Each number is 128 + 24 x the weight over its row's rms, rounded and kept within 0 to 255. Layers, rows and columns count from 0. Numbers have three digits each. The size before them is the row's rms in percent of the matrix's.

# layer 9 attention value, 576x576, rms 0.113, rows 66-82, columns 0-191
077:147142124138115135136116121122103124083096118141134120127132164166129137157120174146135149143133152125162121135130136155133097168176122161118081137107137098150121215075141178106104139105121103121109089171119134118171173149105143073161124113130133145133159164156123111135126082129136140166154154142119112147142110119106158141134147148103146132135155088143166139106112124161137160138122136154128109137132114149084160140103097126117117135106148110122147110153126123143117107128098112180098110089141133154133154155133117158126151158135153133093158212130102161169111150164092116159
083:096140082087128113133100125174134124115132146137134134106145150131067141138134091116126125106101061121122121159108100123109127071115121111121154132134150141157113101150141144121162120155137116135105114118176136120148138146146165117144108138103102118141110097134106120109127132118116137126157068157125101114123132129164119102125163072129140120084129100080137144145144134105137129105168163180183188132137104110180134100133114096136096114159104099150124150170153124134119122163117148164126145142119151108128139133105105132134157085118136128142137144104133102146140105128111114129
086:139148110122129125128160128105102139136124154114106126153090164129110132129104075113124106150128118117087121156110104133121143091138105119134099149145128125112122120114143117106107131119133143129123151125118116162086146132154125088138182151145121123134149170099082104125130136131118108114112122142099126145091132092095129093104131110086175118142107118093135146141157111121098061129125110116171177170116132134105095134134143115107107092107123088123130176112174115133135133144120145102127116196155117114170113071123152140051156109118147118153143141132129119159142136131115126133
087:125115114132114139083133129115142123084155130087170147128129137106156138120102114081119099112145073110184122138126104091158110139133133142147144132125119122132131105115118129124129113140130181147118111140167133120118130112080112149118151147155155163108130141142112129131152172133109136149142112116141089148090083134152112150135126153171104117104116186124162129080155150169143112087107078125103153120107126162113081154125173123128141117138114134114171109089118127089174100088120174158125126114129124105116084148159132140142119087123121153087120124117145117109144159120137149064
081:111123112089125097108124085099083153105125118159104128140098152165135152122126128068162125152097186118128133106082112108145100125129147130145090152126125107079108100134082165138092111150122126132104108122111158157143155102053123121114123132119098120101150133113108074145131164140093111123118111154153087134107108088170095161122136137136107134098088123162151123107108101137160099130102140150113148121144120104119140130133158100151104133121130160124120147105119168140136149156166126125104109116131162112132137137092154147099141128131102125104142148095130092125176117145154164111
085:151106153124136131112118101071149097113173109138103152140126152107100089148126112133086116108130126122135112146088147133129194156168216144109123162116115135155123114128123170153129124123151103122159122115116152124162126115135106119129108122103071130138098117096113162137131107150106151129120128099120109157141099120150138141160141119135089121136101085111097112109071119114162104163176149098093164143153145101109143181109168168097112082122106100139121158137073139149140158144129099125154140117144152121157165141136110093089106176087146150152180105102148108153103123129117112126
082:130104136147165139114154129133118109115118141149108135138132123135101094166125157091110147124120142165146149121106080121096145076123108123092136148109075094183113125124111083143136104175124078172122170145107153134088151131118125108116128117123179127168151125138125154108098114141097113177114164095141152127125118147101143112185131098139141110102133189144134125134095137123131102123115089143081130122113120140111133075152140074116143121159143107128085127111104141150103126143113132108129112126115126153127172145117174163122082072082120097135120120099161124125117123120142099106
085:114103146108097111137133124112154172125127125114139145131132103174110124151131092139126117093137141127107091130108058159130092168116124129123147101133115101106162132148162101143142128129125151114171159191145072087135139113137149096102109147126133133137077088126103109083083141136116107168136152146132120151099180136098089147141105127093136100106112146102106145129100097119125115080104134093155139119118105074107106140101183099137125116159103073109122116113124144141110143121114165123104109130157176133164139070139129113069151147116119109099127148113122150146149160121108114106
084:094133085140106103124092125103153164103090154157110141124117164143101141160141103086071154113093113156128119135129090138134168120176088103127116120099122122099123159121154136176159130127121125129143104084134150151169123105121136118146143131113083136074123126155122137130187130097122089158092147131107101115100138192180134094096129169180137132125107131099102107141168178121110127126176143086143144150148156085111128111127098129136130123124176088130166129174092127160149133118127141143101149119096148074116192136152170117168137135113134097109123154143163083087114102137120165129
088:135104189138148160086136096161140109114141085123112112116145107114134067129097158143071135088120159128101127085127104152105171093174141143145128133086168140192175167155118126080116176105115106112114132148105121116116116124115130116140104118106117088072153113103102163075141129152096110113098145084120163146121144099089140166133103115152140119144154100132113101105152100104144153133145114112127140144135098098168148134100111127161159109139095104090085163124127171128131125157133135112167117130149174140152059190112124099116120142131123147106095124108106109151117077130118141133
083:183130122145139139112113180131108114098132109148173123066135130130150088117107170140114115176164193159131138121147180165107123142122132151133114147104106156109126095097089163133161121138119141097133156129127200145120120084116143113122153154096124132128147156127094156139123128147164138134140103154119105121094132158112166123092130126158110129154141161137118119095109113158130128159137108124161097124158142096153100166108161144110115136124124141165117119128093124121153115178129156120121103120145152105122143150160093105155122090148143123125118153115114133098120092146139125152
094:166144190119104121158166137103157126121177128123139138139126108166154120137124146144146135142110128159152160144146133121185169190165166159100137120139115140109119170133117156135133143147094166088139105090171152125169167144162099138093131121119168132149098107164134155129135091154141122138123132104148134134119120162125116109138111105163118131116149113151092108074111139127120141141136127141130111128160144152144167142111124161138135130116138150142132109101155170131132162142110121124134142096155120108140151159117126161144137125146123102166095154085095148127146125127132161140
090:130119112104108128136086125126152110120131092128179065077123131124127148114147117106126142153166097127191082124084123071090140121112092115117114168147141141113137126129145135138133117121108116138093128097148158123119157125133133161113137176109116200107114120160105079148106086106145129156122119144098136155122116151088099128106136116157146159137128109141123094188135119120068144135142111118119190153107108143118154080150123132110128124107117094139164131168187121130124114148116131136144113154153101129143130129126134111121184108128128102145147163164054126133091137115102142107
088:159112129099136171143167158132110133133111120120098094163102126135163145139097137116116097127094102125143092144147088101149174117122138127168156138118123108141131118151115129137115151153216150150132108147104144134156146124137131120107133152121124099124169147151204144131105069166116111115114135176101096136123069164135122153148117115118171130125097036122127136159111148133137140112210177135155146142104125128142119108203062077130117119160129167113140103146136111121155114108156093102113167122110110098073178121136141136129143118134159126141134169130146139141173155119158133122
085:136112140126102135149093113084140094123181138132117144129138134125098115122135138119133122094180105141161119160086122127179116111164114140112157137172147139140106140140144154144101104118139120139153110088150136125158153156136108075140137119109125166119148090200145132128132114117194129088144200153178118145173095120150129123128099123126120125135142112147125153092137143145099148121099147162126133150130157143134116148120124107140145148148136137160134112164132118165131116125140136140123127166164139103139098124134173113108172106108122150115126118108113131054121126090125147128
090:119132117108100144109141131103132146113102127143125149107135101126124106118136137171115098117120140166122164111151136123174118097148192107097147110147102137147116125116121084125145094117137111145153145132148111135115144142127142125146131146128159125143129064091143164123173139111153151095118148165109152144148161160133169098159136104107167128134120116122125152155110142100142142154108122131128127102123164110107121105083111087136135120149168116098196140152096123126120120114108165119119155164122100137143122119128140111182114101103141124109113151118162151143153165155095093131
093:125137089120107149128123068153116116129140131153104123134126097088101134132152129126149134108099124091105072133133152118124140142149141143106108117173140125087111153079140085060139132159114155125096159122122085104073170100125152149130152144108092130145137132062076102132143154176134122119076089124109145109119172099077123154137082142109091082121129169136132131114120094180129140149090135116150115132159137129123135094108172151157095135107126104100109097132139110132169131117131132163079135130118111127128094107115112121116140132099106136147151161091118126125129119120142086125
# layer 9 attention output (transposed), 576x576, rms 0.0994, rows 66-82, columns 0-191
081:103154113096127136149114079125102150127132108162092113132129106117095141140151120175151081140117102147108160103141083102120133094083118103165153090118124111116118107164150128159141151112125165143140108149126105172106149176151114155095129167076117134148115102125105128106160139135098147114128134103109137126140145124120100129129091135136159126136160134150073131136134113075134113109143135103122162095108120121127127111152114132144171125147118123121103150116140138097149160156128123098162103185118131102107072111127117111151111079145132140179081109100136127075162143081182127135
088:168140139159154172122143121134118117147133121124124164131161088106148109098161125111155117137156120160125117098148168114128154151147088125125135142144063154101132144126129106121159127117105124098134103176175099152110178108115110110096142122113165095136172116170142143128088113137116125143146178117119111167132129106113137142134110173131105150119132120199116096130127127176133100134098105148113103153102152114096098130112147148127166101136105145110104157130117120143126120157113121127138144069134102148151120136143111095089126129103148097166127101142152148114131142154111190108
090:132141121107161132109126122157162129118138121114101080093149159099117122135150179165128126120136124158157130124133155137131118122148147137096149076110099135083155086092119162181124125140131092150131130112157127103139126126078143178162129101153130116146117103120118141121154120139169143119136116139110153133131180128131111160122136152134076131104145158135114136112116133101155190127130151124106128122119094149149162144125101138163175143131133126105120096111137166124159122082114132129119090107121128128110131152144089125162113146155134113143094126130126137127074080132126117186
089:118107130158088126122110143126105153169140111125108152107127095116110163136143094131136172139160130151143102120124119131091134145128110079125086129154136116117128129193119143124134162148104115103105136115125143126130140121131103093121104134116093116105085105124129119103126099135098154095140127172137146108119108149090137119117125117084184135151150114099113112153122126113148116121122123136142147140154141120140110101131137149135135109125103129132110110132092142136109161177127092085130092133153123136133114147125121126158119183088134101134108080144101085104116118131102091137
087:115104154149139144120130150126128103148096107112111157141147101105135115134107121135121108108114115107142123125127120129151148126091152123162092115138138149127084153150120128091106126152132126097131141149104119112118067163152126083100097126131143120147126141123142157131127145078089175135145150121129158127101128181114119100119143121096141139152124146076135109149133125087127135144130141136111130124102148130156125142106144151131134144105124083127141097114141108095139087104056151134139122155133073144119141127172144129146146112158150145123085123179122147135135088122121120111
089:126121106177136137119134156139121157168115128130145108117159141141157164085155119115128162165120119116100123097117097084142127086096066146176140120103130143150153108134125147110125137122113190141075118133154146118100114143143150169130166112127152149092140128148119094120133126106126096139102127142113157126095088141098065113144122123117170130151134156098176145152184129098112161106092100113141130112095100129150135073079110101087103142167139098113132109114157108142078167095133161124115120090153122104122132118112136172150178071139140118119119141133088130128172121093119109127
085:139143122127110122108146109118136163121107146108113107102177120140154147096153141135167121150095127102125083111110152148138158168073100105120127137137123117140201116130109174163141161126131135147168122146127112113167064143136128121129115144122133111112091160093128133152122139113109165097139146141124098115148123097146142127095137161108132107115130110114091142138170143112159120115143117107161182134153128161135136195081116177137116118091131157138164141162147134122106116170153110109139157123124171146132130098111095156140098156191100167146140133149108165115093145139109142128
086:108143107141153170107163090121133073072128092151126109115143119135110126121118115118086122125148136119144158146134161140103134065136144139096126126140127147131095132134109103144103116108148161170142119124112153152128106152132108126159100113186090111129142098177147133156114137113128158135151110107161157112135099153156159145149155124098119166121140106157129105138167106128165157139144144118094125112070147166151132143128128183120127195078133132114151151118083144157125104099094126094075074139128107098115109105145101121127103097131145105142117118104144095114128096163123159157
087:111126158138194124137157111148158111114140108117119111133135111145126083102121131152111158131113098107135138104140145121091101142127137131089120118135107110145157126118078171104100113113138114122111124164123145098134115125103132126131131147101128112193187140123143063131109136139131126124097102145193125157128095121081106141148128122082082137095135123105137130124088132171114105134136117148104113147125163116125118126123139094136089111119106155152082116086182156108084098139187129094123124165123086158147095094108108103109135088113149141150084090096067116140125146193131106151
088:109134125136138121163124117098138138131152114133131133130156126117115152097134115105138153124126087153174142138155153077156102138122121117143117095139082133100087114077185129172144131162110131145149127102180108133134160091126136143082138159123148127159120128082146113190142142136102109111116089136148085113175093153167133124132176158150139140119073181123120103139125130116141130099122134145118124122138130163139107159100145109105132165109121163074159123118145147125131115135115148152100145127137121128113141100108114156153108092144119128124135147138146169122130110104127050142
089:123085116125141140162105143133123142137101133136111110125102120115135127135149110119149157115133119114125157118109103114158125110130141116108137130162148161112136176156120109151129138085146127113108134125142079134121144126122107108129091117156131181109119101150118086154143132120118144144133130143150119166140141131165072143178132127101106141095176081110135114150130149136120187133103136142128138135132108159164150133145084145125178161161107114097170111147138150113087139110140175132131130125089134184160126132143188156110098139138126113161111099107149120147123187105165155139
086:145124111123149143116127130143086135155127155150143106118135141113097189129112130087137148152145130091136110135155075113105097075093107156135144090070132165135162120167146132119119125113135111136122107122101073141130117130124124101131138150149114125108110145098179128130130150166092181133159144118082115117126147154118131148123095123097161137170150167106151193141154126051118141101139166112137096162108137098095152135139087103150101155123107127135113148146157159105110110104110083121095143189112117152128149148138151143116136152118119151095156121157145157119107110130135083190
090:124141126145158113135124177104122104155131140149133101134131126123111154155143154118142140130117150148142155171126156164158143141146112122128151161147082136146132142085133134119134138127127165121140109139150080116136134114122104115172171105137160069125161110164119109136089166155127145077111107117146127129139106133132128104135121166100083116124124152141188171081125145136104120118130094113119091121144145135159111098131126153124156113174129160170094105100087096129108127137131130091128113107188118111134111133118145094149111112119153135141110089138094129162131089119166123105
088:085112137099091097119113084100147084153148139126162135127129152106105074116158101144130190172129118150152170134099150154150119136138084145133111107129102133094149147134104111107149095116109154118122131134124105136109117126129127143137114122138114124136112119108089126155115130113132135133117141106121193172162185114095162150095135143137104118118157196148130101075146117109120158124100131139136114120133135156150153130102164151127122134126100090136123152103128142122120162140098104114134161149119097113141058108124112141157130107146134088127157128127126135119103123137101166151
090:092098136141142182106117124124112128085111105155132126111119154115127186144133124134107106122115193106159126128142124147090139153087108114160111110158117117148135129069108096101167113105148132119135170161129092114147126119104128139103136125160099122148145127136136109155119125179093144142125147138120141089072162146117128129106124125131152126097139149113146105124140144146159129103135125093122163129104117162162143116106161099145134157154163116115137108111121146123126098149144140121186142146147112126121118135065117163154092140114150119098094131189133147177119104158132135127
089:104095121116159109123106112140091140121128109124100089146120158119125133106133080113125129109128119092100131114104141145103122135134070135113113122100136142120085161134121143110125101134103112108137081128104124140158103133125133144155076150123158157133136129143126102150093109169105112161146121117133136109108159121144132132140109160152144134109174106154110128122102108167131103111139130132143128125111099163115134082157102133113132136126080133193083109080148146132142156110156074057145090098109154141086153126106107132122120156119124101153140138081151140145147115107133182158
092:113131104126143129131131145107111175161123114095161129108138146159132114096102119133148096144148147117131183119114166140117125128108139150133119143105136171170126106173119128158115161064109087123153102124139119160172150122124116163116106102145145115091148141148153175117147100104140112134148136125146118147151072155145132114141165125125110107161091130171105109151152138077132103148142107149117092114071121136127169162134139125115137120132114155118117151142121127163152066133125119103124144137134151144111135124117153138128106121141133124079147145112121093134143149098102161102